config = dict(
    n_layer=8,
    d_model=128,
    n_head=2,
    n_kv_head=2,
    head_dim=64,
    d_mlp=512,
    vocab_size=2048,
    activation='squared_leaky_relu',
    norm='rmsnorm',
    norm_place='pre',
    norm_eps=1e-07,
    positions='rope',
    rope_base=1020.0,
    rope_fraction=0.5,
    qk_norm=True,
    attn_scale=0.131,
    bias='none',
    tie_embeddings=False,
    parallel_block=False,
    extras=['some layers without attention', 'local attention windows', 'shifted keys', 'gated attention', 'capped logits'],
    init='normal',
    init_std_qkv=0.0442,
    init_std_o=0.0,
    init_std_up=0.0442,
    init_std_down=0.0,
    optimizer='adamw',
    lr=0.00284,
    beta1=0.95,
    beta2=0.99,
    weight_decay=0.048,
    lr_head=0.00621,
    grad_clip=0.5,
    warmup_steps=409,
    schedule='wsd',
    decay_fraction=0.368,
    decay_shape='linear',
    final_lr_fraction=0.05,
    batch_tokens=[8192, 16384, 24576],
    seq_len=1024,
    doc_mask=True,
    train_tokens=138400000,
    steps=9231,
    dataset='wikipedia_en',
)
Each number is 128 + 32 x the weight over its row's rms, rounded and kept within 0 to 255. Layers, rows and columns count from 0. Numbers have three digits each. The size before them is the row's rms in percent of the matrix's.

# layer 3 attention query, 128x128, rms 0.212, rows 106-127, columns 0-63
091:090152166094068095171136085124109115132095085078169082108142086075103100167107097123084159148182131089113134119167087145111074103160127118062118142152089144114178093133199163094112138122121157
085:144164130119108031160140125122136111144139186147101084136109127116113147114117157160158131146123165063132119145194100115232161097156141152153166137122111120115113119098070119137056150160089129
095:139187144141117126148158139137179111124095093203097084119072119075115109137095120147086095134142129129122140129116138078104157158163128126125143113059122093126131158185176083162105136121132093
098:142133146126167116126103140137161103158127133160087094135104158134145124174183124170160070140152085117189128151120110060140105132150136152106137110116091057183054174108111146184148115124076055
081:133102120090075086120133124118119168121124135119108134095126131122151081106132162101146119187149138135157112086231061157073173086076114098130129106118155104106155114129157141088128107136101112
093:145092149182066051115200169135133101141132153152124129129119122138156087138125113189087153130132140145158103086182146140189103132156117102183084137136131097099083188186143123137174112113112122
076:148162135128122177153128146135130118141155145101114179150118136150162138120073135112124106121106190176186162132085102116116181126114120128122096112152212124103156123138042108170172141145208124
091:122113182104194097137122219131087108115085166090101152086116145090141137092125112109127148108124089117209110135110139124142115090166157127196161118084158129057123166142128162170146103109110182
090:179150067115077080154134107124158109140176143078095132171137116155084107137151075114165109113050115132073081126115127105199170152126127094130167170127101133175115155145075101131152144170085117
094:121123218133112071105137095139141199128146117070107110147150111137121145144120080169118140150062169089077133134191108116101139102096150167102182162175113153108127142110121183123111122153103158
103:133138102113091067118123119135117144124170113125153091185152115163169130178129163101106120211131156116130129152166129180113125084144150129055110145126159129122151092119165136114136146120133119
095:151078161148085176152120119124210153141087119196167197146128112154164084121097138107114098128114099155133093149135166113101138117135137133112120066141084083123115147102081158139146134086208088
108:100100146049134087133132129131115114124196124125149076120178141164077119125151109123126104115112176100088109149112210149158118154126138114185146133139171147132121139111106155112072131150122110
082:097138115153147137134106121129089123123144103113085119141125111050107164153179128150101112103136079118081152159088137180131121110188125113122180128052127075179154061128150136115131127036056127
098:170137046174172110151110090134183128158146126150124167145125122146148082129107092149151158156105112140112125100106133148083094140127136131075098111141117105172101112144125120130123132087160099
098:123114164159130067131129127129124150136070105158145087102070115131090168105067130149143095079138131151108134085157075106120163141122109164174162119089160137066081196163116124198088134092111173
083:156130086156130143077123143125162113114144090115116178215152130156138094181151127139141146176094163125100108102136129157107133120128116146167082110120090135136198084095119179140111143135162140
092:151139171210158156135136148133157122148174103200158137134121111120141142182093111128066128112145103156108130154084146103209127147185135115115103092092126134121092133147123130161140161074117090
093:126066101103122166117095124121119145137158144066101130119077143125204116093092115120142123097122095125206126158118113142099149091087145093107179114176206122125084142072170140119114150128130157
094:131100145127088100128189172121170156088095126168129107144118134152136085156009165124096178160064131123105122094167153137131149156112127113084122133158100136060138110111178185158152143139088154
098:116103134133174167113111215142147142126114158143148152128174167131131225085107113103141141101097094088185117177138146107143103116092156160121092120138141151093094130071168135099146117133129161
089:138103121113071145139126132114142161126151141143131068055127135134145182099126133111152155105078142142139118107131151103158091160106107110177078108173125145117106171138106141107083128158139186
# layer 3 attention key, 128x128, rms 0.203, rows 106-127, columns 0-63
094:133124098133121110139121149147142157144140161168193140150130159155103065102120135150128102162158123182111126107131184108157160153149101123132150067131150075194157114113129125152094114052173129
079:090145123152154155122129142112100104098102081094187106121161104179055159112135146153149112120126160151080127145121157161084178138126125085142114176127137136073149117153121109112169095174204109
093:126087156124207102125112114127076136123122111076121151121127087170102166122139127137160194108207119168073119113137163172138096145094123132096128105135138128194122080115137125067112103097155157
103:117104183129128172165112149115084170128112128102170127127123080128077138072225122163143150090089215142139122149152113169123130142132113123127103142151116106050145119117089090151172105161115145
088:107184161131207134131194107125117123141098092143127099146092122115049096108120094131069154142127092147110135129118129128105088166149132133147127135079181152132153160126155140131097121163095131
100:130135128086200131118066158126112100117116095116156095125139091154117084154123116097183126169202109077126141141097070118091111132112112158082071108151119173139170144112086113071115129147149173
081:098093173148203151092131152113159100148091100128053137084123133105064129121113157110143153082101077067146138168108135148150100151124132155116148150114105103122146090158164125118063141115135115
090:112119150155079133115147114148155122138115127157127103195166123133116161179168092151123163149199161116134125089086081075189176116071136174094134126093094109149154110176090083096079128118103085
080:146132162099166103170142072124093137056103133132121107130142117104149109142091140111145120118138208137228131107144135162139133063138121050108094103134129109097097107110111145069122090119128158
100:091121064131096173104112137124106108128094122152179177144111099158156108074119198122086072124131140134194122150120165122132147132131140091107124146109075161116164175147159118136169169111153111
099:142144121166196112114127166120166151127046147120082152121154137152123082048128096163131169115123096149166122086144133065108149095199118103127211136084126128223151149083117110113072139139112125
099:151124138142159118139110107136121104097125119104094154111146126102107078129122107099139157091150114117119166155122149189198143108152118131115112131131146065095093152164175142082122141115144192
099:119168122146149128102095125139156190122096093070127158175127131074180155099071135112163165113137109146187129135141130114153154103138153161104141180101101105116138138156087160133147094127160051
090:154146123144045169169131130130135111122091124157186095146174120167151162162064109137086114207124146169138081085127137111115130139163142140143160053139116167120134127074171155147166138181131146
094:151130195120066127135065175118081078099112098123139082105148075145109163090133115129121138116092149100141145143086123076160114106114120135125151030123126136118164144083157151091142163159063151
095:133156122095142150115143109144122102110130121143146158142179100159123112109134087094111147160194163119099126132111175169141064185090169115133126141103145151179212109166170179073151158140170095
093:149125110174147143159091137120097085126089099146066168065116137162144114152071129180132130144120061133153120110127112104114132102145132130116149057124133152132122127127159172123112133161121132
088:189095107063128110138115102128143151112137085102112155108142072149097112148121099069129124148129108142116103161164121177131143158091128147156169164131081073109108133129095166133170137153171170
098:095159064149137125056163123121182150134080215163118139132167127112091105137182116110142106035110140150113150164065140092184116140135119140139144104088121130092142133127112084181176134107084133
101:177108063115216094056086148133111109128133141082150168089131118162119100143152104094150133078191096123106137118108132128151127109113114111117136089136165081200111130089120156149100136108155157
093:093138142162056168104143066136139108119208126154122149157116089149140151133148144137142118096129141140128142130092158100145209081075130115154158095106050114161121118208100061120140120133083105
097:098176075109093144113119118122131082152180127120149129124099133087109154100108186079224107136120121113117132179038097139117142160108129137142088100185131152062116129122122137116197110134120083
# layer 3 attention value, 128x128, rms 0.207, rows 64-91, columns 0-63
117:117164126099101158108190144134120172146142125149111086139109124092118104120111120189123136157133074140141146147133156124055096142210135131140044122190136113128191138158056161097171103101098088
114:150142114094136119156113066123147075126069173071204121157121114133129138146162103126051121141195152123129098154190087110173104057168139142155186133154148110154144121123169180151095157097172129
106:112179142128210048113146067128129097143151124199158137102172056124058135107069093082173128147126138141084136110137131204133120084097121194114170155151175132146119109159125112138126116135118131
102:162157156158147115221146169131167142103162123127109087146106115199165111100184116158164140188130105162078136154189144111111143089194134107170119113122062136138129182100161129097134113121091104
095:174134119128074139128096085118156093155059198118157118141061107165102070091165158145067120105153139137124116184168089070139094076142132059150131156123128133141096135067177150180078159154178143
109:116176118124070153139111122124123081137131180127205148143144102151086111154128140141117145167105184179159141160096058186193125088089118076112169179129118120111103127132120095150175157108191101
112:078124127175116144128125140124098133121178139121105160120186150116201154200088115102181138097102123125094121097134135165131110145080138112166199131088090124108062145071153086105161140109140175
110:108158143097091100135187118135068094165144121117124104076102136177167138109157119104122131128148145174129167110106145125164147170179139206059170140127099132113109072146092155141087100153113168
111:142067101143136166047105109120135127132114143162101183118193094066089131147147106160094112092117119111110110182192089173134170119130125088153085098170127114126195188166092087107120151105130118
109:109133174080108074189107156127144103132116074142166128109155163145096082076194133151157139163132116126102139173120098098146144115118123130126136102139133111121132109118122105089082121169096117
084:109086124155115160129171183137128167112129133183029099151134098100134168117078168069123121108102166129129127151127148126158146162115124124145148092134112106161147115201170110119157137110117166
101:083141111086080148092115158128064123128078112130100151120140183102096094124161128178100138127144148110110137082078097143157121163071137105131120105147159138124155070121124133122145135120116151
110:131146108176083147073139143131085151135156146148125154116149122078134134107133096174092150119073129127120135092106176222118106169103134139143185131195133105161159097188121138116150125093173125
109:162081141148113135164168175122154124104120116094111091121184136162131130054171111118150154138131110152113126154200145120160157147151134127128156096172120107111104155173177123076066134140122129
108:145154081128069089068079182125123131136133131135122139119075142113148125164125169120091140116079140141179151127106120119136107153183127067126126107114132146098111070100071177171199129136152158
104:158121154142108128199179196137144136129114183080058091110116131163170102072162095127118140118106112135143137123159192134167127217140138124161120119157135134160091080141173162126090122149120209
123:140131078114169137145136112126153090101067064028085133088164162132171153179155114114066112145113133132190120095123127139085085080111145126127173128151188145125070144144135182109108111141138180
104:135133148177197095123144048129128122156140108163110080131084078164186122119119121132158116129143141124121112173167172139134100132163136206188145167104152161132128120098114159145188145115131115
096:088120166126173127191149106134135074120134060126141132100167119088095106175153122134132094104071123080165113165086091167101161100080122198117149164119113128122116143113110147158079115113133176
117:144143152061105102170107116133154096087195194124104189151121176122154150197143099175118130087133126120124125149158121143163154202116126143150095115105129128108190123098097120216159117133111145
088:154168121046080133116096096132115071135141159132148145115063152158129176186142167098076119057097147161138144153089094116147136170130146102109143137048077137140098139081120148146110123150178171
098:140133144109134122150166144128152091114107136175134097110142066154140133173138135051139121114113146149113151182095081173146130125128134136130172140103130107103104153133109106109169132134159170
116:130123122137186171097073101129141112125121114136118111168122142198112170134073139046150126133173112126114131120133142055204152154109127108149112112109135103135084156123130163155091147151130139
103:131204126123148120102138140141097080145192131121143164111146114142088175109122111127176126145109167165099147124156096190160168189069138142101094113138113125075185108224110121121116092120111115
094:084209150090118146116128144125105130154166091142151136113083117156106063103152140110176127133084115194103173137115127108160134115069117125074125174090108118068118138147030093124109131119111107
097:102134175141184118130088195121110167133140055163141186111150122138108119124117114100184142145110148118072144111152089157120119095139123110073126129091094167116117174114118131108132122128089099
088:175197126099098088066088185118084122172138122217111128122083168156100126113114162100110149148134135180153170105117096082125088126157139057157101094099126091135137160120094099122144109196092059
103:130127060115099127082077080121093104136088128119109136139164157161112142097124142142127132130188174168100128150185079107161131121143134070182135096149120134099118163097149153082136147139132151
# layer 3 attention output (transposed), 128x128, rms 0.211, rows 64-91, columns 0-63
109:150097107104170136101153193119127183064092127160125146173169116098191079156180140123137154146135143141104108116159119114119128085227096108152160137127119107137130131156166160127091111121160093
116:144113128159116136096135118232152047171117134128131128118105124138123208189150112177202121094097117078130209147135127140158143151069114149128164163177111153132158132144144157149140114094152155
105:143092171130112126089120145187129130135101120119126071118140138136137100141166129135093122047143104190103187130105145146137116190129147108113149119092105101180154113083103178111139069130152127
103:134110138093158106074177098164176112150094130108144132175100118162130122175102077146156167139171155164111100109112122110074152155118139166139162086116147139111159115139251117098094097136150115
094:124076137170133147129176131185185082255109095171173160138137135104074185119138129180149097140075130117176202181113141083126131144118110171125158106140130146120126114175145100103143045056134153
102:085145146135168135138125131190130084185112129104111174056095113172182108173119091189144081088105119143137096099072156107116115157121093127135136101051122126141133162072101149166130112094145160
106:100176140155117090124104124102127137137191144062140126116107179160093157095116139135171124105116121157089085118088089130096111112059131126139112171126164101123145133050072158124126167140094196
112:143114174158089079098116122156049103032155183160087108161130098116149146110085089139077129107121103127126154084144130198189133135170147119129125083119131107120125128151120166124179111084125101
111:156097035140159131139101151043137149142161117093174125124146152154122043096173145140119077140137138116163140163075111092103107090135046138113133150158165164140086115120127116152130170125181125
102:108127091119129118072104065095122124205146115153098081162114097135163144101108079169074095130124115084119179115179046067130158140088170203124121107161105143134154131210153129154181099136129140
082:129136104124115145102099136140096143113118071117142160132155141142127066157173123050127123166126183143154086095101133170076135119142091089128099148138174151164139112096092137125147222157144111
094:121154132134118204125108089132074174074135124161080135167184115116171168120131140153175124126128117077147141072193024122092178108098177144143133208138096149147151113150046156155170147138103133
105:148122149118131091156127164105093160000112108127110153119194159168163093133182177142150142119096177176081104093148111144112127117150097101136135137085163101119142135086036176158104191106106161
105:167064085137135070091119086111118108143173122097139130118126114186142110151087124137063138132123150132125120087103097150100106142091084158143175096113171189117124145147175138144119189085186171
107:097166113125168102212179163147123128049138106139141148120145114100131156094138132132142117133116103120188068106120200152137118100183080093128142143055107105105128154104096118141101106085135100
097:155113201108105090080147104101115094091116088181164124145179107155162171121113125141123186175095183160143104063130108144055133142156118135155156115077134154128166101136077106133077156094123153
116:133151176102115136125163126071179055084147169131144057069134103091118170143116198184109160118121054095130116131134143178139139141139115100137131189070137135140141108136103118137131105083161134
100:161118146150118129114147135134132121198113127090161148170140103134114185199186099095151147102123137170068169141087178130150121170158103129088099119130126081140118117130128108118049135130160099
099:114155168110101124110115096000136083226108140156144055138093127190177142150114138133116153123106142125115135110143134116108134139121159120134075124193106085125114126137065081163174192162114128
111:104135133081174128123143187167083087059143112162158101146092181131199160115111133121156075156123168127111049113091133084100132124100175183139147144157114149109165090131130067170102113124075137
088:107111182127143121157150142223148061054201172160140120114109124104124195109099105148099073132096129102148083153103162151133132091129156117112137117114150104104109081134088086118194077100099101
095:124082137147156128111105093149140102137189085115137106114122114184163120177136077168080096094125141130128105056049185163122108121126080111065118092091162135183121086099097126128173145111196100
112:114170107154085109163109113208150123188170142145116129117137148069081181112102144110149129148150070157164126206096152173114124131128150097133135142131119163131120101141129065115103178138126098
101:163151195114178145116103185218085125010125179081095149129113134107147085134114081150111110088139090123145097107096125154075115133176156104135134118127129165149145107128118127149117114117179142
095:096143145153155148134107134135065149129153190128117153129129147105142100144058060190066124111103109123122157121113093110135145143198167135103125083153136094142115116101101134125154119110177132
100:102107108134110111102074058072131154126178164050128106137119117152080106112123115163101134068128059164154101122100090100093143105130107152119103137111119146103119119136150127137108101155146159
092:127121131140139124146154137167145149101176136133093114144146116063135152084135114162133092115137093108128149138130096125112136122155096155123162137078141132126120137164175133127141011069141059
100:145142089168140143111150142250133107131183136089128168145145127070083148099146145170144046095146069106170182153110088147119141108094137159145163180112144185137125139150185173138140084126186184